Weights of a small GPT-style language model, trained from scratch on English Wikipedia.
Size: 9 layers, width 96, 4 heads of 32 (2 for keys and values), MLP 256 SwiGLU, vocabulary 2048.
Architecture: RMSNorm before each block, rotary positions, no biases in attention or MLP, untied embeddings.
Training: a variant of Muon for these matrices, 150M tokens, 4572 steps.
Each number is 128 + 32 x the weight over its row's rms, rounded and kept within 0 to 255. Layers, rows and columns count from 0. Numbers have three digits each. The size before them is the row's rms in percent of the matrix's.

# layer 2 MLP down (transposed), 256x96, rms 0.121, rows 175-255, columns 64-95
099:121116124137121123122137101113218122159104144104114062100141019144073117116145174103038144149077
106:133092095076131135134158147137103068053153124186116178122159114094093099105155182126120068135128
101:143140116105117172196165077135135148091115110081047090158174155095135144175172103127109080097143
113:114124113089169117120114137114084186033185138122101077121128136092149137150123121191171131107119
108:142141119113069158079065169162136202098059140163129157067085145162154125144130135096090169167111
098:075124139102139142157103190171133116152118109140132090175180147088147143086137094161116147152178
092:115151098142116110130056101100116213109078157082116176114140126061155147138151107118152131165145
106:116092167120107134144127104109133080101138094156096113147177111157078120162153130154155106082212
097:132128154115161103106144145136094093133097140068117146167142091113152061157110106103130156119115
108:132123097156138083174189077116157107162134126110128091132109154158125139090123143088184120075083
093:119151167104168116143089134095110170128122104134089171131125113111195126173152144113136097123105
102:157144169160150115140067175131179142146122127186079098136107117192105154074115096161132121101130
086:125163120118150139099121197123096113124130111108102161117144140155190115131084138136228025141134
105:109142139097184081101124103104107147183177113101107064151157130150113184150105148147096118095082
086:099119167124176090181107040212114174150137168151131154111086140159113100085147126165112134133145
097:104181120121131142191154179133107096093103092100077133089106152096114207122093123110160157090095
098:147149112143096144131151106129112146110129238160132147120068113148151083139136131117116121109111
098:136112180140116152128134181121151134188108174124159135082122157126152100120082142147113199130096
095:070170146154106171089110169117232161084137119128080158112085121128095036113137122108101117181146
088:107132185141094188120177123076126127118132110099136086165122148153167114158112166138189114129089
099:140165148110171188180145151103098097103189104162086146138143170114119152152144094136119139114167
085:168104089153137136156125122190137207141082131154137094136131129125155127122150112109097191093121
102:102103084167058101116145122050120100082063162140164139109150153134104130131126094118116208151149
098:119125120124097091140181172086138092136161129149156137153089134079122159070170127110132191120120
102:118076141072151119197134088114104094062105144101119169144150186125139151135128179099148103093140
092:145127138113164090115097093146112201119138155103168126124111139126103160154143129123131120052136
091:122111111131129132133044115127132164118108178159109167113148107076179122148116117166090185106132
106:131122143164111110133077118092149139098133090182103167154130110143099185198129102122160091120149
104:131139118106114022105156101131111176130081163170127148128080145153094136099161089158123120142131
104:133157152093155187171144119106098093082132088099067095121133157136105130115076156124122129060126
100:141157116137106153133118184159121155079130160171150160062145114142206071201148089183133169087117
097:125098131125173102124124050170091167128117163089093171116157153143146074145123110119087166043146
105:097125094144098100142103143161177105119163111126139139142173168104097185140113131129143163182168
106:156091182124075139180112109108120097131114133109154132122181090092159181091171165107098102097122
095:104104082137097065081133097161096096131140074132076105121161038082090165103123067124147129139112
102:045145108129121120072114182158132101072149110169137062141095108105081155175109079118144150096139
098:093090146128073106152084133151123126223084119137087163123061130000179123072146112145139064107129
108:109096103146136109128141129077089094073100168110117185073141168109122126142123147153137141145135
108:089134095160176080137127122096099118196135156126064123144091152102150171122079167101100111132090
102:094194098094146080115122149201091169090147144119186202091175111161100107108110110087115191146182
103:090182095152088120106125134160079131128137168086094093133172126118133092131062106142163138096170
106:083138168105114060114090086142131162140114163145087162123145095134115112156137203155133180151148
099:102140144187122165068095143149145175144093120122118142163111090184164151112150129146144092156142
103:137121145151200166078111075168133127131148133120109168155133058121169099108143157113140115059155
094:129140122150135183080173128121070137119134089050123096089149087141103139086122132188136087117107
099:199093144146087173143129195177125100115123125086169183136131135161105110120100192112096111152116
091:130159109107152139175098136154119155080078142151197131118166047066060113140132081146088202145130
104:141074093152105106173080100090115163117160175154076173136149129125180101108131152053109147085132
099:120176134157125149096080032129151148178163182137091143124122114173104080101134152135086174137084
086:116177102097135128153115079165148146163136107067117116158099114151220082121118129118144130142075
088:166143111148107121161113062155039138043084098131069190095130095102173126130124151114107121151151
102:158121101129134143087093098135148200137187091094141111116131176137145144128151145164121147139088
102:133154155143153148184056163176104127108080151094073159156192157091168164124062119142104127150158
091:120138120130162118170199149158124111097138101143112110181108177119159116191123108109077147097182
098:163165141110169119080161120096121181088062179140159146131121089169053056117066119157134195111126
099:188191124114143164107156081122111113185099149103178112116092074131106073096095151110074086135088
105:147111090138150157159147103088085144140127125116127124095170192157083153103111111067065138171073
104:172153122150132152181131122103126125084172053153124136125121133099178121131137162109132139075106
103:157090146077133092126088099147082110153058086122152167131111086154074090140134134130160121126121
107:111193146142144078107163140119153235165146130141123130125148153151178120166149111113114109154187
096:146063071136110161090127132013128151139114131143167151118192163112107173135071146114160132095151
110:177131132169160156159120144096077144099176081134116108090099146120108168121115185112121181144119
108:117150155195065123099132174127083074154113126159156079109159121162111096183116087110116168104090
098:137129139131125097137168115223132164102139136143089125140180137157070169143190109126186101118128
100:142080114066145098175158157199087115091144107152109118133126166165108165102158118074129103115030
107:080147132049121060127158116100106185100086109117252173133136125148183153129131190107117116126126
094:107136080146062117136150138189141131103108172143112138087129119127098127129175140185107207110178
095:188160108138176113100097099134137065117146150130172206125178096156118080141133137118091083117125
108:132077165070084119175156128137108125117100114165104172185094109063116133154079153114129132166165
102:066157119141144151153147155108073128066104106095148144122146144121102151117090145164151101084134
093:117110144108100125103143098163118126130158160153097161147102154094068120088199127115170197115159
094:096095084125178118172145133131117164112152147156153175082169153137122142119143135117142173106140
091:166115148161075111143101082170074156149109096079089109165197121111129114161159092134154103184109
100:094137166166114122157137127172108111113096206157122136164161124175104158134142159096189087108127
112:106133122124145081177173114115155119123102142156123108121123123136082114153169148151136179142187
091:129160123108171139135132181094127053089134053080134123161122129058155103154087157091148054136090
091:147149051115190074124113093200148156106160103156132116130145086096080078117130120138079146134074
108:172160117082087054152140090081110187154121099116075165141124117147101173118112156129095143142131
107:130164156154158140148138163120119095135178094144142112066119082141120086142135109084173088128129
106:134108169122148095071108081124089088116131125119126118130166197097118112081114096088122122103122
099:104183121143085108099089155147105182134119149151160121097161130114181093141142146160110135117097
# layer 2 MLP gate, 256x96, rms 0.256, rows 176-255, columns 64-95
100:120122120108132132092162150156183112101065141112147149117116069109187132147119141163113127115115
105:124146155192112116123143126154170162155068128100140090134108141140090124073118159095139099148130
115:172129125144148097131162148095116167089105145141112137132169123122106130067116078125149203120150
103:136143172186169101105155127109118156104150151131110125117185135128123165125140044098189101135132
099:115103149155058111164099094188154126123129108053111165059141125161141108103100074118097168134120
094:115158165199126130130066112116073152107117053108130123106132107118119148196088196188166096112133
106:067146200201170102156161152144130103173119144158078196119096165107202157096056112139134174148165
097:086123125109117151121141187160121062186127105108130164201187166127116128148086127109123130136111
116:131189139101123143159079097121128137157086184142170126129086123189083100047141067064140092133144
100:151145106129131070130157110133206132110132111090151175201116107079137090176153152144080124152108
105:148133127154104129196026185167162087128176117160185205133169171102153098090118112139109188158117
095:127112067110166147141109177172155064096151190140134162153176105108186140115110113103147099135156
100:112115079153167139131105122174180136102167175124092131140154113131157100173176157145131157142110
099:081158147139145122093107179076138091081174109135208174122137120111168103120104157064157176092091
092:133151115154104097071042158163112166122159063194133122093070174121204092145130110155140167111138
095:077083058113134146110078129081105137108146134146208166129133143179131142107114184180111161118177
089:130109137163160120151098124118098105077105095117110180162175139154153116170117148118148168129062
100:114098093145133138115144068130139085134149112138100147159146176121066123159079114123071147120099
092:164122144101160154141143129140165112099169138120124110147128122068163159067151130167113125142179
114:082110110147108131115118162085144196089162114130138140158120156144120159193135165110118161159111
106:013159154139144147089142103113143090142154120132103158144102157147113167102170144154135131128109
103:069128110112146101167085125110129166090142160105132148129116122096182157100103115096143152087103
093:161139109150100168125147120188119125037118111157107079155156128159089103168147168129127133133089
116:145084152101138100105141139107128130141139184130099154130163204101131150125130168143154107096088
089:151113117110116149149128168123134147073077104168105099088134126156125148050164171135151122125104
093:181117153077136138122141122153065152084085088069155134162144122116142088151142098130105156187125
101:120154153180104145094106153084159098134116107154129131119191109090130137104142127101119117152164
108:091126205162135175135132142226100099101122121125141136084124155105069139106086121173082151120137
104:109128097135127146140126104147133110086128165148130123152138150157059115082160133126169121140166
099:120148138117131113129180162167139129095124084178093176103110110094127184062113152129103137132111
098:121177125152122171090159143077110059151137143208193095090095144123119173102164113142176138127134
105:097088047106191108130125069144153140110104111081142105067108116083160120102150156141114148133113
105:125101134187059160108110182109099130156141101133112077043099166142124087121136100174108080110104
098:120118150176122138108134144094120153137086192160138213173148130184160203121140088138132140148199
103:172173122187187154186180147095122124196142190092121145147119083070093159084166170163129124102157
099:106116131116099049160103143146106095156143144102087118128197130119115130088181140096144117124165
100:120112167048101132162096129087116104157125244176117158116169137136110134068124160095170109129078
101:133077172142084108158209111142119099128152112165143085167116044071123143148160089110075135120111
102:103184073113123105138134137130104115113118118175110115131147175054126118129118087199126128182116
108:176104083161147079139117130148094153096197099143117184164157181095121140142114118127118125155071
105:127084127121169058126120150152164157125097166140127082080095112076081130176174128190119126111161
096:101146123123145100173149150125168130080142122173149132101166152075122143131122095170053146145080
097:114134070146183170065112128165132159198132143109153165045145089097117145126136107132143070090130
099:121122094098117061132109067093142152113126069129139118075080045096142127110163152095083087127110
104:043103180063124171145187107130099144083091182180132147109159123105154068108065085049074141099127
089:138109145148143095134125080098114198120169119069069163159104190126163169152142138162167112098091
093:152149088138104145148051127115120163125126143095151095075086156120101071127087163229141075168107
093:141159132156141131094134155126127106086127110083189115194129108126148149119153105155129169086162
105:114135113127131156143155065126149134135111137111172144153130110193158130133126106129123095099102
091:144097172127113121108127138036114115166103132116112125127162163088087149140125096101158110146122
106:128140078055143139084104102127153109169150129102139125162158178128039112133188128139142134132136
098:140121165074148174150093144130148163058123145159171112162131101162173140138094107066160179075129
102:083094138102079151173172127145123119132136095090154146160119161183169135086165123107157133126143
100:129143171182108136064139132122149197166174144188132103085117106115096070192155134134156101136116
100:094105162110161190141120173139123183101197068143074173147131160151146155118124086122130143119205
110:117084118117114146120137138107123168066146112087134110095158080116189142116191113098078169137126
103:152111125102127144126156114139171213087142098133133189113098180095123118114094096132092086033121
095:161125161065135095125128125155078141155074101136125105155201116140158066112104098144119140142093
085:170077128143073137129097106138093119092096151089152167109156082053178120087112113136104165112088
097:087121122096171156151083147148154132157149131126148122110092125130119057133141134159084212116188
115:165093117041100138123123059070133211108144200173094135185124141116137152143125063135186113116145
098:116122133124104129082201162121126066125139133143098112118106112081180089175076125151183102126138
090:173109060132139102056100171174079103116103155084197140161115154128110099144088100129118122165159
088:166084139070086147119146137141208123165099108133126141110129107114086134066132086215112104167160
111:096076109185128156058132127081108135043136133122187091101112111109173164123154112101115108134135
097:105112081114135134124115130118156044110185155157178153132120109094125149162105133077120077074184
105:123148139166176150137112063107084189124170175145128103138110129082139141172096141120196141166128
094:111120155148125122154120099134134151111178115170176147117080124136112145133157121111071119195125
096:136142108130127169181100071109082093161159157118050134088160071146134134128087126111125101075133
093:114150131125140116125111159136132097152130146077116187096161144108169140145077101106089154120134
086:112197105162147117141084119143175083142140103107117130157145113097134069082139092191137130127153
097:119090199084148144144075104140139148147136111114068103157121115127103102117073157147084117127110
106:139133110081157155101150077089127128120110099157117089097155028154110161147145078097095144094104
107:093105112157143114145110081092196113063134165133148125110145103122217155150132130119101092148097
090:157104122056111095107113149118102140145187122100173176165090132111116135103173108119082154157107
100:107137164139093119094095093110059138120077133195066093176092121162135122090134107121067086111112
102:134177148147120113201127068147172132122180126158147181080077155134162120188150040081103102129105
097:150125090105057161131112121103103108109116133093130121173141140098178084159127083109177088037086
107:134116109146000173139102119172111197133142107168086054142124148147155140139101166153137095125108
100:116092133115079163100199146138145069158098175090098149139104157104142136107090130134144102068095
# layer 2 MLP up, 256x96, rms 0.244, rows 176-255, columns 64-95
093:178131158144113119115123133107145078181092133133145119090108091062107151096154150137141163128185
103:106100128171115097137134183118117137160126089068148170123126059090191145129177118157144050163164
106:103123119050160158164148107135142086127170140133130105150106139080181123058109083170157168138130
108:089134094070119175092129131130118143148080174134099152166095218104101113129105131151121130144113
100:172131136065123119090140124095198107111104110147085138067111071126128127172123113145142104170148
091:096116174120194112118183094196172071168146168088156147145131085141173139095157134127118120152120
105:166120110149145121082109155151105205142119055049086158151147176111127135104129140136116154149119
094:135155102127121155152164116115140098133107099166139096157137138142108155109174195133093099100107
103:135160197122115136056188186151126093142140179159123143145097131129107090101152113168104148168103
099:118177091116143120149152069112148115080185133125195125132160078109146144195129113157133166093098
112:121120070133118136145165092109111192136093140122180072117124127084082124170115139177101124136089
113:133130028100139170131075165144140113142143162142108195152139127092147104127113149120145074118164
102:161136176127117121110077137139166168033083174137121148079109147159106101119136139151102168155127
091:153109082158127147081119118149097116159115127101145067177092145152186100157092138168073146131150
091:157098150117101167104053134193109184112122116146155071154134102138189117117103140124145089158120
098:110163128137133110190125138152148090132086144153054142146163156121127138070132120143135116155146
096:164139095102145133035162161106116119132147102222130149091102065153140148181125147142155108065197
096:132159153096103095126087155112074170165123127106104131110113224133109124098126129146128144132135
097:147118147112162133193166152122140081116141123101080163097112143096107128065082072128073140152165
105:127087176164154065157150103097074155125175142132092183126117168130118145123108149117109145123097
089:160116119161081129106079185137159154126138090029101088127145131122132155143138126107091130167109
098:142146127077146147090099143153153072163122059084111086151143128171099085127132110158149099109088
101:109149114133120129079167092162187113130164160163200120097093150149090181114119120149091077136114
103:125128111101161087094126159158128075092117177149158189084156133102179157161129158132172158082131
092:109132115149130149129099105147136108117185156076106167054094100096176158212133136150144094124141
098:076109162091113154154140117135124112058109086128175087129109128115164128095068132121116139119190
107:108085151136119140032202101129102112094187146133088117127123172090162150112204228183127159107114
105:124141113143143119126088147109158092101152149137091129101186176200201126168114126149132119133058
097:161138148087168117170126116190091150183149153132160140137073134146107149138157166183188140124122
096:105105148125088142167180090101169073120155134089134107151152071158141133131126133102095113139142
099:105136129167119151136168186153058136115142167118134077171203166103130141099150120104144119180085
109:103153145111149101156087104179121169102121096100111126155125102155170109067135077110157118179109
103:109182189081128100112094092163145105162139102110151165090149143119140119164087155111113122113115
095:149152121135123081151140129167164132114156140077119070136124079158121081133075160086081153119068
101:136142165080124140079149129168078114174157113166095126110167152137099124178114136160078096176117
102:190143087119074131151146210084109147148109095102138097165142137111101176159170148162180172179170
104:107150202121148133120120122153083149107100122137149092171143087126110169151123136112114193126132
103:192128141091120150106113097138124109167127102099114111114127130192158114157165019187143125152081
098:231172066113161159114139201078130176152123152129119148101162154148100202159113141111075166095111
101:116138099140124154120139132145095115143113090185127140103138078138149062116116173127125136082118
098:162144144166121135130116113108123096115114132111149072158103119160085079115153130104124125113127
099:121159208111174087159100103158134054134105070127149117079087190140075125149111143107124118197155
106:148103175148170141172106065128129092132096152068094120160160118104168130124178144152141156108142
091:150161075124194054109123121071060148053131130102139094118146088158165126076131102103133156096174
101:054088196120100155125104102120112153092116125179119083065112145121120166192107080115159134100145
094:118147089091127143114131153172113091154066134104204125135166120075106097138172110113123174185107
096:154152128141157119076152136116123149123112147118152136151128140123145184094123070088087153103072
101:097149141095173118176146065106097154114160148129084100088092059107118134073135122141143110152120
097:154137073126106145123137116133146176092091143079125089143164059165110119151163090103136109069061
089:172095124102157076075120122099140115096110104170106082171107119143090168107104125124111149196158
104:164111146094143120125218134126198149129170165098118188151092129129057162122135117144087107090189
106:092166123160142099141130122104104147154100151130127185110174132089116120083123158135115109133098
102:080101097124098171140139062199147086122141089148108102151121144172154110094110143162134126162189
108:172193106059102120202098092136084108125148147124138177203143101125161163111075128157121106119173
097:137108160173107120116122081160164147208134085177092181093163134129157134129167133070126125142134
101:115171141138125089107090121113175106124087087069178124107119079109157124131121143125163152139101
102:165132129088169125136091112100190169161105100179092119130102118090064119166140125144124132166107
107:151094131168067108102124141086139157162081085135126178112094173075147126121152108135052027133105
103:074137136126134053113091077171134157163178101112078156137119191158046148140130109127170128110150
090:157168100152121082115101127157144135147138168145098132160169137183149135116165137098140082227102
104:111183154160153136105072120185088141167094157118122138169119120128100118107095152120157137079160
103:137102107113121171092127160167098178130077104117145167075105133177185147111122099120145115079130
098:136161127095152152179105136086132160174196120087152137132070174155175091127150095129136096137087
105:169171125144123144072114124150090157166104138120154099136095134148085124084141098081106084134147
105:093124117100120137144134099093191117106149140152133144110138123175133172134080093127105099193142
092:117116173151109110082206193188116136118117141094138152121108148157183170154171089165088112114132
098:178117158136133084167122188157130076092131111181136151175089093090160124108163132180104175184168
104:110105144145087122094156139124062127160110082167133139153079067145162154115083108099110153126086
098:152089149127173126092074098094138137089138131117149155107066140150130158135081151126111108138065
089:188108117168160099095137139159194119107121115116179152097106112161232104172130183105080165133101
094:157100136170113161148131155093100146080103122140151154132103149151155146130150082090128127195096
095:136137151145119134161104147123149092112138173151110183092162101100103109158106188130095154128113
103:179076168148096129082075053169122149170114135173113118084142141132143072179154137156147149123129
110:214129125147178128083139187091172092159135113084130062138163127153133095083176110119072184134098
101:148146110096140073157141125109095085155143112127129167154056110179188127084190108118059152142133
093:150106091130156136118113127109143103104112089171180211136103107120128114152111180079221086141156
110:114108167145144109121173079072150114125059156165151097149131089109070129179178160141154114203087
104:123138143119089127110127111123105112126088078115115153173117126104166167092132160207065116164117
102:125107097080097142107145121152152165140115104169119143143180107141143144143137104057135195115070
096:159180168137117113111144175163105153188105141140119149130122106117067086104106080143138162125063